python train.py --n_layer=18 --d_mlp=256 --norm_place="pre" --rope_fraction=1.0 --qk_norm=true --tie_embeddings=false --parallel_block=false --init="uniform" --init_std_up=0.0435 --lr_head=0.0103 --schedule="cos" --seq_len=1024 --doc_mask=true --train_tokens=393800000
Each number is 200 + 40 x the weight over its row's rms, rounded and kept within 0 to 999. Layers, rows and columns count from 0. The size before them is the row's rms in percent of the matrix's.

# down: layer 11 MLP down (transposed), 256x96, rms 0.195, rows 197-220, columns 0-95
# gate: layer 11 MLP gate, 256x96, rms 0.219, rows 198-221, columns 0-95
# up: layer 11 MLP up, 256x96, rms 0.195, rows 198-221, columns 0-95
down197,092,223,163,163,228,172,185,222,152,255,219,173,182,152,192,244,242,191,146,257,225,192,222,189,202,268,201,231,217,182,206,151,145,246,191,171,166,220,262,125,240,180,177,191,183,149,157,175,201,217,264,226,205,184,250,171,213,187,250,226,258,219,214,150,168,207,161,250,210,229,120,218,251,101,129,168,152,210,229,204,153,183,155,221,159,172,217,198,184,228,238,281,230,146,261,228,326
gate198,093,179,151,237,165,185,250,170,276,193,270,172,269,233,127,162,194,169,221,164,222,201,184,264,254,142,296,166,190,190,240,152,187,175,184,186,192,180,218,128,255,199,158,244,113,220,191,154,226,256,209,180,172,179,229,193,165,116,199,241,239,231,228,182,275,252,232,233,221,175,246,201,158,225,187,241,129,175,254,227,233,143,193,246,210,176,189,143,154,196,223,239,139,166,181,204,171
up198,100,211,141,186,134,215,215,169,228,185,235,201,200,149,184,260,194,211,184,194,166,209,230,211,259,237,215,259,315,233,305,157,168,184,245,206,161,240,188,110,231,149,167,224,220,218,217,197,217,197,203,232,200,206,215,257,160,254,163,256,205,234,203,208,250,130,170,206,180,277,138,194,193,117,173,145,196,181,215,157,146,193,198,139,238,234,273,253,198,200,266,187,251,254,238,215,200
down198,100,225,231,240,260,249,248,277,142,191,194,220,281,216,217,261,285,206,166,252,162,178,230,241,213,178,209,198,200,243,141,269,190,213,206,209,222,243,235,222,195,252,210,227,193,241,219,236,264,212,181,203,227,188,115,164,155,164,229,224,238,171,225,206,223,211,218,228,175,164,225,201,189,229,200,219,225,294,196,190,257,186,171,252,195,268,174,206,206,234,209,210,201,206,200,221,19
gate199,100,146,225,273,145,222,201,202,263,190,175,224,182,240,146,257,216,195,211,171,209,262,235,226,186,181,237,216,265,170,207,134,208,246,175,164,249,204,209,192,241,241,196,177,171,224,182,211,191,192,197,278,276,212,161,188,112,178,238,276,244,237,113,188,182,268,224,244,182,156,187,120,223,142,250,214,184,155,175,211,167,266,179,233,139,179,206,218,168,221,266,251,226,139,157,264,183
up199,100,233,167,131,282,210,268,153,209,163,216,265,187,213,259,208,198,194,225,238,245,204,201,207,141,217,218,215,144,169,176,174,238,267,187,259,177,219,190,197,228,197,272,205,183,168,213,160,176,181,164,170,238,217,236,175,229,219,270,193,181,170,240,109,288,179,161,164,274,167,246,187,221,166,223,218,242,181,123,211,204,140,237,180,145,166,256,186,165,173,125,168,156,187,115,268,192
down199,103,182,208,194,193,235,196,159,182,181,176,171,194,243,230,155,191,249,230,210,166,241,148,181,136,197,168,189,229,178,220,206,219,131,247,205,253,259,160,248,180,249,155,204,225,221,141,244,270,222,253,206,114,168,177,133,246,156,207,230,163,140,181,178,155,191,256,184,208,237,167,260,234,186,179,136,231,131,212,132,143,215,188,253,271,176,195,160,202,194,193,254,187,205,191,160,338
gate200,098,236,238,284,167,209,296,195,192,209,163,277,212,199,207,110,203,175,136,209,204,156,266,260,159,195,188,246,180,263,153,188,252,172,195,164,213,276,278,242,163,176,245,225,252,139,188,222,246,234,215,164,208,237,247,216,138,271,194,258,233,157,208,178,233,227,238,203,225,192,204,162,161,240,253,207,190,171,160,182,167,158,151,210,196,223,174,220,160,165,183,121,235,242,213,261,198
up200,098,252,200,225,184,251,233,233,248,219,131,216,207,254,256,175,159,201,146,226,219,172,223,200,174,239,236,218,217,172,203,196,149,226,159,194,133,245,198,191,237,270,220,189,209,151,271,134,221,174,176,349,183,238,205,275,170,153,151,182,179,190,183,217,182,170,263,157,236,245,229,212,206,200,204,250,116,248,223,166,195,201,241,180,125,188,218,304,179,176,243,163,218,195,230,187,232
down200,101,123,132,203,258,180,153,215,267,177,244,235,198,132,185,151,249,259,259,223,245,210,198,251,201,183,207,184,299,144,163,188,131,199,249,260,167,123,247,205,213,170,186,190,191,140,164,195,199,99,199,242,126,182,179,177,227,178,237,203,216,222,199,202,180,175,134,177,169,159,180,194,227,182,212,168,200,257,249,301,177,210,174,226,208,201,196,209,204,242,183,197,160,218,213,214,102
gate201,100,164,245,245,183,142,124,143,177,219,168,232,193,215,186,185,229,208,149,242,206,179,240,214,181,187,299,220,278,262,153,215,151,193,195,138,173,235,268,132,170,229,176,164,127,226,192,162,199,204,175,200,207,216,197,209,166,237,152,249,180,260,169,195,241,164,248,183,241,206,150,175,282,158,234,141,190,208,183,240,138,251,221,116,193,184,182,213,239,232,141,231,216,139,215,287,178
up201,096,208,173,126,234,231,196,188,171,188,169,212,156,174,143,235,214,222,192,197,241,212,201,224,206,171,154,269,226,175,182,153,185,150,172,258,182,142,150,232,216,256,169,203,153,198,223,181,237,279,283,247,127,161,268,95,190,121,177,168,229,128,203,221,197,214,212,172,213,216,168,227,183,188,254,198,232,209,195,304,214,206,152,150,237,289,250,246,160,191,221,249,183,145,184,179,215
down201,099,233,223,199,240,197,157,232,117,168,146,224,226,267,172,170,158,228,119,214,156,182,240,155,203,144,196,130,167,158,195,175,227,215,214,176,243,219,179,213,265,168,169,185,162,254,200,213,124,172,213,197,185,189,124,253,179,254,194,233,241,155,280,234,165,200,219,149,177,110,275,136,177,161,212,262,256,129,203,200,226,211,238,198,186,178,164,182,201,180,174,155,289,208,238,162,220
gate202,099,183,204,194,207,161,252,118,146,301,236,158,197,163,181,236,194,245,147,158,200,190,250,229,190,270,246,246,246,193,167,192,234,194,213,236,241,217,258,179,217,174,223,142,175,191,164,242,145,267,244,234,184,174,195,177,126,206,229,163,198,233,237,232,230,153,173,155,215,252,203,165,187,268,177,202,129,216,193,296,199,291,174,172,170,172,166,233,160,149,229,222,220,198,194,180,302
up202,099,173,187,286,224,250,164,222,171,222,211,227,189,160,222,212,146,226,142,118,177,219,69,169,242,194,113,197,168,120,218,183,143,152,199,189,116,133,272,224,225,189,245,243,190,173,180,169,173,201,206,170,224,167,194,227,201,221,207,196,169,232,197,166,187,169,252,178,215,120,180,213,262,207,176,179,155,195,165,230,177,154,235,210,210,210,155,184,120,221,189,288,207,182,264,152,200
down202,097,196,147,296,201,224,231,188,225,202,186,187,264,202,172,190,115,238,256,172,171,173,272,233,194,211,237,197,171,158,160,152,186,121,148,121,188,189,202,141,207,259,233,200,184,233,199,208,174,136,229,168,149,179,134,127,172,286,213,200,143,198,188,202,176,238,220,183,234,210,168,169,201,199,220,203,212,257,271,223,172,163,236,149,247,196,161,186,121,172,237,143,233,129,194,189,125
gate203,091,227,223,157,197,207,160,265,187,267,233,194,177,235,194,192,203,237,196,176,137,207,193,205,188,188,223,217,139,198,264,230,158,165,214,192,119,269,236,211,242,169,132,156,215,212,248,183,216,198,248,218,213,205,200,82,168,220,163,156,117,220,277,218,206,114,244,130,158,170,197,218,206,131,192,179,170,139,209,147,162,198,179,153,197,156,195,150,162,237,224,201,280,104,190,199,202
up203,097,226,229,185,233,150,168,156,155,167,179,147,189,186,220,213,154,218,217,276,262,229,176,190,232,133,202,240,208,183,101,188,244,200,237,223,179,216,189,187,109,184,205,214,164,236,178,309,185,181,147,199,157,245,153,187,194,246,240,214,180,175,131,125,209,167,170,240,219,154,202,182,189,178,159,149,189,219,216,169,214,177,163,142,186,152,236,295,262,227,213,197,295,114,194,186,220
down203,101,197,231,162,224,225,142,235,213,251,225,170,213,255,169,188,127,110,215,208,185,196,183,281,160,214,226,276,173,162,230,205,279,156,239,155,234,199,165,141,195,144,219,169,117,220,219,191,158,242,197,184,163,244,226,235,204,207,206,203,136,213,199,161,177,254,195,198,198,187,216,217,328,229,210,252,190,193,190,192,244,179,206,161,156,240,176,106,250,211,261,107,204,201,189,144,186
gate204,100,228,242,240,208,142,158,301,163,234,268,247,191,200,146,285,156,271,164,202,213,99,208,198,195,192,233,175,204,199,272,209,136,199,313,181,227,234,248,187,265,236,128,220,195,213,202,200,188,191,191,217,200,181,210,230,211,216,168,180,237,223,215,190,237,129,176,145,227,227,256,151,255,240,173,224,179,197,252,244,165,264,179,248,182,262,192,244,219,183,216,214,211,173,131,193,226
up204,102,231,203,207,198,242,133,210,159,142,174,223,194,167,148,208,163,238,162,187,266,145,190,108,190,182,184,224,166,215,188,177,200,162,191,199,280,191,186,222,218,156,190,170,178,183,193,219,234,214,135,217,163,226,154,228,258,209,170,207,147,247,257,162,200,265,239,205,200,166,216,184,220,282,244,273,261,147,240,279,228,163,230,172,187,237,182,269,255,102,274,144,205,266,242,178,207
down204,101,172,192,138,118,193,219,142,110,182,209,200,190,197,194,178,233,228,224,112,272,216,192,215,212,189,233,271,190,262,150,186,178,194,184,240,237,225,212,237,165,227,188,166,224,154,161,270,178,189,168,149,199,174,202,179,155,164,177,155,234,245,175,232,283,173,219,290,221,199,158,218,244,183,214,226,177,301,172,189,232,210,305,189,165,240,223,275,176,169,222,214,143,184,239,195,135
gate205,100,125,210,215,196,180,196,159,198,173,157,193,230,172,162,135,219,216,236,213,148,167,259,127,247,138,177,113,146,273,165,227,151,182,189,129,238,207,154,187,139,212,248,226,169,130,242,280,231,276,193,200,242,276,174,172,167,181,186,241,222,277,197,196,174,152,193,194,134,190,157,189,195,156,160,208,184,200,173,229,194,212,181,246,218,198,252,231,169,185,239,206,220,148,111,252,212
up205,099,214,198,186,274,223,184,107,155,180,229,194,177,227,253,162,215,183,227,279,205,199,148,234,206,190,276,171,115,225,208,198,201,200,192,191,273,167,262,190,198,234,152,223,221,226,217,229,212,160,255,210,220,201,239,239,226,172,167,238,151,307,165,263,185,206,189,179,225,178,244,221,203,188,173,235,258,243,136,226,241,190,228,158,160,146,266,130,226,152,182,224,114,150,268,185,153
down205,101,261,247,204,155,168,262,179,209,179,245,238,267,136,168,214,224,205,268,178,232,248,197,202,225,228,244,246,241,187,199,263,213,237,215,224,204,278,196,226,228,177,147,182,234,288,169,188,143,191,250,177,174,119,221,184,194,226,273,207,258,162,230,150,210,252,170,171,254,155,216,181,91,181,169,178,194,236,264,200,250,209,206,187,218,161,175,225,265,228,146,247,220,166,265,213,146
gate206,106,161,280,238,234,165,160,187,169,233,185,262,236,218,157,155,194,98,205,163,189,255,195,189,242,212,169,81,177,209,203,192,154,236,278,167,205,269,172,157,239,160,207,195,235,124,156,160,243,305,178,185,241,247,203,200,239,247,171,221,190,195,225,168,238,203,244,234,248,241,224,252,234,197,205,232,164,184,237,209,205,278,263,153,246,164,230,159,217,168,200,182,210,214,208,169,160
up206,102,195,188,188,213,219,194,144,216,126,190,172,167,170,176,266,199,173,244,170,221,229,249,252,102,160,170,171,179,193,225,255,271,226,254,162,210,327,260,193,173,255,215,189,207,252,168,232,233,184,196,177,246,165,198,194,202,173,117,270,217,217,176,153,252,190,202,292,212,219,219,176,225,231,195,273,182,220,225,240,220,235,249,210,251,214,257,199,281,245,151,222,201,180,240,181,150
down206,102,192,128,162,268,161,230,229,204,211,186,177,227,212,257,188,181,264,207,215,210,256,156,177,205,156,181,253,163,228,178,223,200,174,142,147,212,219,281,185,182,215,170,166,173,222,184,171,241,209,182,171,157,200,220,191,200,154,212,136,146,243,149,138,212,229,221,220,179,246,196,198,129,250,245,250,258,155,247,263,155,178,295,198,142,180,269,90,214,212,179,193,263,156,246,200,266
gate207,112,168,202,204,209,271,242,271,196,189,176,227,219,189,174,205,206,217,209,158,135,170,261,127,173,188,253,259,175,258,204,270,254,157,269,159,229,182,177,204,144,235,202,200,172,216,242,179,167,220,296,230,179,217,199,276,184,246,126,221,231,163,197,164,257,186,249,140,165,182,123,163,190,229,179,203,185,201,205,293,190,282,212,190,144,240,187,218,173,244,175,227,259,168,196,208,274
up207,102,202,222,255,201,177,209,262,193,188,250,161,210,192,162,225,165,225,138,176,173,198,193,271,127,137,221,229,205,241,241,228,262,140,159,269,186,190,165,232,257,203,251,178,219,161,172,213,183,204,271,170,250,247,147,222,163,148,192,206,171,221,113,194,232,186,141,116,222,192,172,249,244,92,181,201,201,176,227,167,181,168,189,153,227,150,130,176,253,201,240,149,241,138,160,202,168
down207,098,208,137,243,273,186,193,207,206,165,187,272,214,142,204,182,174,236,186,229,171,240,262,210,186,137,250,145,137,244,213,271,200,215,191,217,270,183,226,216,212,191,247,227,156,195,266,201,180,216,138,159,138,158,136,231,243,156,182,176,261,180,142,199,249,210,167,159,185,225,252,311,212,236,270,181,160,212,272,212,199,190,184,215,251,231,194,205,152,188,272,175,242,252,159,246,174
gate208,106,170,196,210,202,192,157,192,195,230,241,285,172,228,211,179,187,171,196,214,167,210,209,223,168,216,193,154,156,142,207,170,164,230,172,224,151,239,152,232,241,269,224,253,200,190,213,197,202,248,217,238,176,235,283,171,158,179,184,167,216,177,161,197,246,86,219,205,191,222,126,253,250,212,294,208,245,182,221,156,229,199,197,193,200,100,215,188,212,222,145,270,119,126,130,290,193
up208,097,224,246,144,212,224,168,162,240,193,216,247,199,164,224,167,170,186,241,214,195,241,294,214,270,257,272,182,185,195,217,229,175,220,162,120,172,144,158,254,186,186,210,262,240,243,149,183,235,227,166,200,205,204,173,182,150,214,163,227,179,231,219,222,117,162,193,149,285,184,211,178,196,156,201,58,247,142,162,207,209,234,205,175,181,194,244,221,142,296,244,221,220,181,227,189,191
down208,099,191,253,265,154,145,231,224,111,170,193,199,258,211,198,205,272,204,165,168,188,229,241,220,202,210,235,190,231,271,227,292,164,195,178,119,195,202,196,227,226,177,260,228,213,208,187,170,194,227,173,259,181,139,144,237,189,219,216,147,229,206,187,209,209,220,187,162,250,175,193,191,269,271,296,258,306,283,226,261,156,237,198,202,215,205,264,214,197,214,188,195,164,185,165,158,148
gate209,088,201,226,170,210,168,201,240,142,238,229,227,151,146,154,186,201,268,226,205,159,229,168,146,167,173,193,110,191,167,155,218,233,198,207,229,245,150,179,237,255,230,198,170,200,167,204,207,163,220,193,229,159,249,173,218,145,309,133,130,163,156,201,254,172,154,207,170,215,172,151,171,250,195,261,193,251,170,200,274,280,262,215,235,119,120,199,229,216,174,188,189,226,129,191,171,217
up209,097,223,168,263,138,153,261,177,186,197,170,170,152,261,188,189,192,275,167,179,179,224,298,185,253,227,225,174,173,210,158,190,218,188,163,189,240,170,258,230,160,202,237,142,266,234,227,161,237,160,211,257,240,225,166,210,151,140,214,220,221,192,157,180,181,151,286,191,168,144,84,128,208,146,167,222,184,166,217,221,176,199,200,190,243,163,193,156,252,244,217,292,221,164,193,217,175
down209,098,235,241,233,201,174,248,203,224,160,194,153,112,145,213,245,176,192,247,226,124,157,182,255,234,215,197,141,220,133,202,250,192,211,188,171,239,182,277,202,190,208,218,165,208,266,270,203,286,219,190,151,232,197,141,171,203,122,216,181,147,208,255,212,200,224,328,209,223,238,176,155,170,177,210,210,263,130,155,215,240,202,230,237,196,248,154,222,271,156,208,239,190,213,225,237,217
gate210,087,283,240,181,271,211,181,162,231,236,184,113,231,172,198,166,289,218,104,227,200,197,184,182,144,212,244,217,204,231,203,141,211,244,215,173,189,252,179,210,174,200,135,184,183,210,207,168,169,200,178,255,320,212,256,214,241,248,150,278,248,143,144,176,173,238,259,229,162,211,197,198,209,235,193,235,177,200,171,209,204,221,136,253,184,161,216,116,207,253,190,216,263,183,158,180,222
up210,088,159,198,169,160,142,206,260,187,184,253,156,268,246,261,224,202,208,220,194,172,151,191,216,230,135,219,188,207,240,248,262,228,194,142,185,221,203,203,257,135,241,256,207,203,148,204,239,266,228,237,170,271,256,129,165,192,152,182,210,157,237,223,185,200,236,204,106,148,258,180,186,226,166,196,227,180,296,201,174,187,161,224,233,235,164,253,212,279,195,164,190,276,180,155,194,134
down210,092,213,260,222,184,164,219,208,197,219,290,183,298,230,252,264,262,167,186,145,176,231,188,184,146,229,211,182,200,167,193,256,257,178,217,141,191,190,250,167,217,259,197,210,236,151,259,186,264,248,197,193,204,180,139,238,158,227,110,226,216,134,220,145,242,150,224,208,199,253,168,196,298,204,227,166,247,141,235,214,168,207,182,197,171,246,248,141,187,154,268,221,218,233,171,236,192
gate211,099,200,220,230,238,181,194,261,176,218,207,237,214,191,136,180,292,184,153,175,191,263,271,246,175,203,296,229,166,244,177,204,178,217,193,154,286,211,188,151,183,183,219,186,179,153,224,202,184,210,178,115,230,199,238,225,264,226,210,181,171,126,211,209,238,190,306,118,202,235,130,211,177,220,223,175,175,234,214,200,226,194,193,256,210,197,252,245,109,226,205,190,188,99,141,180,175
up211,101,252,252,195,236,126,281,208,112,197,216,145,105,158,208,139,216,169,174,170,220,192,242,206,165,263,198,278,197,183,131,155,180,211,235,200,176,186,220,203,194,184,231,231,153,181,262,249,260,172,176,159,192,152,201,271,218,136,137,181,240,201,242,188,211,209,245,131,267,292,194,153,181,202,200,137,169,193,170,256,240,162,203,242,184,215,188,196,141,183,179,238,180,182,220,240,208
down211,090,161,190,192,179,110,203,195,159,294,155,230,192,245,240,209,170,158,201,191,196,128,198,208,299,141,170,226,231,226,241,202,233,243,206,228,261,241,162,172,176,185,191,158,186,263,160,193,157,133,183,217,183,159,192,258,144,225,208,221,212,198,213,221,211,201,129,259,139,182,252,229,215,161,210,261,236,264,169,226,176,229,271,223,146,163,204,200,162,305,234,199,163,221,174,161,127
gate212,098,152,194,163,204,151,118,238,183,211,214,193,225,237,234,231,217,124,142,224,128,185,331,188,199,235,135,186,238,204,212,248,200,238,153,176,211,248,213,238,215,261,174,227,174,162,160,225,218,212,200,213,284,179,160,177,178,198,182,274,182,195,183,159,245,152,198,209,206,172,201,251,249,213,278,181,162,182,158,253,106,243,201,195,226,134,207,160,201,274,169,164,264,196,216,222,149
up212,104,203,236,175,193,187,165,210,285,215,193,156,169,257,202,194,251,192,235,181,213,169,169,278,143,126,198,234,253,205,275,161,207,244,206,242,185,207,198,222,250,268,194,187,174,183,129,205,162,186,231,305,196,227,230,189,180,258,208,173,234,181,250,142,176,99,253,155,209,155,199,231,190,219,172,258,219,122,171,136,226,263,127,304,185,211,214,202,188,246,207,207,196,185,185,198,193
down212,101,187,206,251,195,201,208,274,202,142,251,156,138,275,261,221,220,187,266,270,168,243,161,292,182,156,267,207,204,193,155,301,213,208,180,191,187,266,274,141,180,230,191,250,182,194,159,205,228,188,255,238,191,207,185,191,146,195,166,159,122,171,174,192,183,214,177,214,182,184,131,204,135,255,203,266,196,249,136,244,197,188,189,213,237,157,242,186,215,256,207,196,162,194,137,188,162
gate213,095,192,224,284,210,201,232,141,166,184,222,220,226,112,145,228,241,124,263,203,127,224,190,174,153,172,246,168,177,219,166,212,207,185,204,177,244,243,205,163,162,241,190,236,131,216,188,174,242,202,202,193,236,193,257,229,267,168,156,157,226,239,153,259,205,205,277,158,188,244,199,189,182,219,234,246,236,204,203,155,264,191,235,329,206,255,171,163,214,260,189,208,182,140,131,179,245
up213,097,230,225,218,188,137,185,183,164,198,263,244,206,236,186,180,230,150,203,170,160,206,287,145,209,218,180,235,189,131,223,149,150,148,248,280,202,191,254,132,169,221,196,216,188,240,206,197,157,223,152,212,174,164,241,197,229,249,223,270,177,243,158,180,164,226,111,165,139,127,204,146,221,169,187,136,193,302,171,216,189,209,234,209,163,204,182,280,228,221,202,238,193,205,304,194,170
down213,091,191,152,268,219,225,204,284,175,199,207,185,294,220,240,224,197,188,232,133,249,186,211,244,212,176,219,218,200,185,248,284,103,219,201,95,193,217,176,161,193,148,185,166,224,137,208,130,179,186,203,291,169,171,232,219,254,231,163,168,199,172,251,207,183,193,215,192,169,229,217,243,274,186,287,255,183,211,202,159,242,206,242,225,231,250,185,180,169,178,202,137,125,241,210,193,243
gate214,095,207,198,209,236,153,129,199,170,164,157,201,171,195,152,310,251,194,261,180,238,200,162,143,182,251,216,245,216,224,189,257,168,218,172,173,238,201,238,182,209,235,110,190,100,184,133,147,278,208,212,248,236,235,177,250,112,223,115,188,149,161,202,182,257,239,197,197,137,223,214,222,217,160,248,235,168,221,217,154,198,172,198,195,244,254,199,198,193,189,201,272,227,140,192,194,163
up214,091,226,161,213,169,240,119,180,207,193,282,155,216,163,206,241,239,225,205,291,162,150,124,213,183,180,137,170,206,217,214,235,249,197,206,247,200,280,147,121,176,164,173,277,182,264,240,161,212,202,164,120,209,264,206,239,170,225,239,240,169,217,174,197,244,220,164,170,152,206,210,187,196,176,270,155,246,210,164,174,169,94,182,173,176,144,247,218,201,145,220,216,224,188,253,203,194
down214,092,167,193,242,236,234,263,255,233,252,199,154,179,159,192,193,180,182,220,157,221,257,167,169,210,189,187,201,111,159,162,223,165,133,213,255,185,209,215,146,158,192,249,131,254,162,230,179,172,178,214,250,167,183,280,151,156,188,222,176,269,134,262,166,179,195,245,185,263,198,173,196,219,232,237,204,173,148,229,219,172,240,204,172,201,237,249,191,165,212,185,134,171,301,150,118,276
gate215,109,210,215,238,190,147,194,196,159,308,181,256,229,140,200,207,224,252,217,242,158,194,187,233,167,167,212,269,225,244,195,150,184,168,134,182,239,216,248,198,175,194,162,180,241,123,237,214,201,222,208,209,267,206,253,210,223,185,209,325,257,219,231,173,261,269,180,241,178,125,196,157,279,270,238,212,241,166,191,200,168,239,196,262,181,161,208,191,204,194,172,248,199,216,181,295,206
up215,103,216,177,190,289,238,276,217,195,228,184,159,135,198,157,141,194,234,248,146,236,177,262,169,267,229,194,152,126,147,196,217,215,163,154,193,210,181,188,262,208,148,221,215,184,157,219,188,192,184,229,197,173,167,252,199,214,215,184,167,128,141,198,217,183,237,277,196,201,158,167,169,176,165,123,170,219,203,243,99,184,256,309,209,152,196,228,142,178,243,208,150,187,165,189,141,205
down215,093,214,184,177,223,261,220,222,197,200,206,224,16,145,244,194,151,172,235,227,223,204,239,196,197,210,185,199,162,246,238,230,188,227,227,288,166,191,211,200,227,184,204,269,165,143,160,219,166,311,226,205,216,188,219,232,171,177,199,161,122,164,180,233,226,230,181,212,214,167,156,199,97,218,213,248,168,214,159,211,137,206,188,199,226,144,160,226,213,243,157,215,211,178,263,157,240
gate216,101,234,202,267,146,180,207,247,160,205,274,261,241,254,233,169,225,185,186,255,168,229,149,164,174,227,334,218,210,209,191,312,158,192,224,176,233,244,212,169,193,114,210,242,146,170,217,149,257,232,209,208,243,220,186,184,243,188,209,173,187,199,227,268,151,237,265,169,293,159,137,224,227,218,171,186,191,196,231,168,223,186,196,236,188,198,232,228,179,165,165,158,246,233,165,216,251
up216,105,221,206,221,182,205,187,235,146,137,195,194,193,162,228,229,249,115,210,178,218,231,220,175,185,213,208,231,191,211,236,270,170,258,213,114,193,255,180,217,145,276,272,225,206,183,244,270,259,176,212,231,150,267,194,218,251,254,185,218,162,222,162,163,193,161,238,334,198,202,241,187,147,128,121,152,212,211,212,196,203,205,230,143,194,145,163,238,211,217,247,186,219,193,192,120,202
down216,100,144,158,187,235,233,168,176,185,173,180,152,216,122,195,145,190,168,81,132,245,183,160,150,226,171,152,210,171,268,250,215,188,136,266,202,197,225,240,238,207,236,221,221,205,119,219,220,187,121,192,247,112,181,164,178,248,220,207,198,170,186,229,164,194,114,184,219,231,218,221,206,209,223,220,119,236,226,177,249,209,218,189,250,171,173,133,218,194,243,105,196,193,248,206,167,222
gate217,093,223,197,222,166,166,234,155,201,160,258,197,222,170,208,195,250,133,160,193,198,168,324,213,153,157,248,174,202,174,157,192,169,198,138,189,259,156,221,218,185,230,245,219,187,211,205,146,183,195,165,139,193,166,192,171,185,240,195,239,252,221,234,242,249,250,148,249,215,213,152,88,217,208,206,139,173,272,214,249,72,224,202,218,178,173,213,253,223,245,205,198,236,224,242,233,270
up217,101,172,229,193,255,203,193,211,185,228,289,102,213,106,177,220,223,190,180,139,196,216,176,263,211,202,241,194,230,183,180,239,144,243,249,240,285,232,194,185,205,179,286,143,307,191,191,182,122,198,113,148,194,164,210,194,285,247,218,156,214,167,175,173,186,235,201,230,235,119,163,233,197,234,175,229,233,233,182,172,244,178,201,183,169,150,203,178,226,174,165,219,173,172,257,200,220
down217,102,178,143,274,132,202,198,188,172,235,153,231,201,206,168,185,177,266,216,234,169,210,193,288,213,218,125,175,249,137,255,170,213,231,177,218,110,184,179,210,251,202,257,185,230,219,244,177,183,184,222,200,195,252,228,252,220,210,171,235,189,184,170,155,135,263,228,184,176,188,229,247,160,220,204,224,256,216,165,187,259,283,229,100,203,172,141,104,215,227,258,219,246,157,217,222,252
gate218,100,199,195,246,142,182,170,279,157,233,209,262,226,176,221,177,224,183,199,168,159,180,252,223,150,202,201,207,171,173,211,165,239,209,197,208,164,224,195,170,231,186,162,214,107,189,201,211,141,292,161,197,195,167,235,190,155,220,222,217,217,214,179,161,237,198,203,173,299,279,202,254,245,151,219,218,181,111,228,212,196,200,84,270,213,186,259,264,267,192,217,219,134,254,158,238,262
up218,107,210,175,245,156,155,156,198,237,226,148,205,182,179,125,216,222,205,174,272,197,221,139,207,189,253,217,208,249,205,141,180,235,112,239,150,284,206,182,217,244,210,171,169,154,181,212,55,188,205,208,228,191,230,293,191,222,263,174,118,242,170,272,212,191,219,179,167,161,246,250,209,182,161,222,194,213,251,179,145,212,167,214,168,231,255,127,184,239,162,200,199,152,201,194,218,184
down218,103,264,241,229,142,174,123,160,190,123,230,247,167,132,187,182,271,184,158,200,175,220,242,199,184,252,217,222,238,187,197,313,236,239,252,119,214,174,208,182,253,185,191,114,153,245,189,170,211,174,166,166,200,244,181,228,170,247,230,223,246,239,251,182,223,156,226,200,207,180,208,176,136,188,198,214,283,191,273,176,268,215,270,208,174,233,152,266,170,247,187,208,211,155,190,213,187
gate219,103,175,194,188,205,198,192,165,207,195,236,183,280,216,233,201,184,147,230,264,180,191,221,289,176,189,173,169,253,307,221,261,235,212,197,122,224,237,203,204,187,182,235,247,242,141,153,155,250,233,216,179,190,202,227,131,172,231,233,251,184,220,167,224,212,155,166,217,206,182,121,208,239,199,206,198,265,209,226,207,193,114,259,285,189,260,259,170,129,156,124,222,251,263,220,221,190
up219,103,256,163,236,189,189,204,228,180,195,220,139,238,177,244,260,206,276,166,219,185,238,180,229,142,162,186,181,216,227,260,270,212,174,222,232,247,192,209,209,154,250,264,229,185,205,198,208,275,194,166,190,212,226,307,202,192,223,187,246,225,269,218,187,299,219,177,265,208,204,221,203,228,242,239,241,189,253,188,136,172,161,163,241,164,170,154,156,171,267,129,172,148,258,158,146,127
down219,103,239,231,244,194,264,147,211,206,229,248,234,262,185,130,205,153,151,270,158,195,226,234,139,194,256,143,194,212,150,212,155,189,216,235,160,145,174,163,215,170,108,171,193,166,249,250,241,133,166,183,220,200,219,153,174,281,197,215,152,206,167,202,175,149,259,168,163,180,207,222,194,139,192,211,165,229,196,185,272,196,224,222,146,225,299,150,220,231,190,210,192,206,228,197,100,259
gate220,096,252,225,180,250,201,254,187,204,165,178,189,213,180,215,242,219,225,240,196,171,181,237,221,236,168,201,233,164,142,240,231,255,173,182,153,199,243,140,171,226,162,153,217,162,196,129,223,188,246,247,115,227,215,235,225,241,163,161,247,196,279,118,133,216,188,236,125,191,229,264,256,248,199,230,182,223,231,263,205,199,240,227,181,204,213,327,159,231,96,176,175,201,224,226,168,213
up220,095,277,181,241,176,268,209,147,162,208,203,181,222,192,192,168,209,155,251,173,181,154,129,169,197,171,138,165,247,172,247,232,235,192,146,279,137,261,142,251,216,153,202,233,218,193,190,185,232,254,235,230,172,234,243,206,230,176,292,203,233,234,169,196,193,200,243,174,220,217,193,137,234,231,176,213,210,193,259,188,151,193,201,116,225,164,255,235,279,164,225,163,223,172,213,299,279
down220,093,207,126,244,267,232,199,201,175,164,169,162,149,168,232,160,219,161,234,277,193,196,233,169,223,127,181,180,176,182,130,227,218,256,147,182,274,261,265,197,206,169,268,211,227,267,276,135,218,163,198,170,199,201,125,219,214,122,202,199,177,168,199,193,191,240,251,221,152,210,152,108,246,212,197,155,253,178,248,185,220,131,176,203,189,189,142,146,230,212,182,244,208,240,241,215,163
gate221,101,255,190,225,254,147,248,201,194,238,223,234,206,228,172,228,187,170,155,240,208,208,259,233,228,148,160,199,243,201,144,191,240,209,159,136,230,242,203,165,202,210,151,256,134,169,201,183,233,227,143,164,230,165,179,168,94,125,258,229,195,209,203,209,190,180,174,194,283,179,223,174,175,234,171,172,132,207,221,172,163,172,257,138,285,123,221,118,147,194,283,204,201,155,157,191,222
up221,101,209,207,185,211,156,164,186,118,244,210,239,210,237,183,180,199,238,216,199,214,208,141,193,120,231,144,211,131,184,138,243,250,207,184,116,174,208,270,244,210,158,231,223,171,253,180,167,110,211,115,156,202,190,209,225,200,226,147,253,118,194,192,189,206,207,164,257,237,194,251,166,258,210,140,191,229,206,200,150,232,185,166,184,168,134,123,170,102,166,166,218,248,202,231,238,219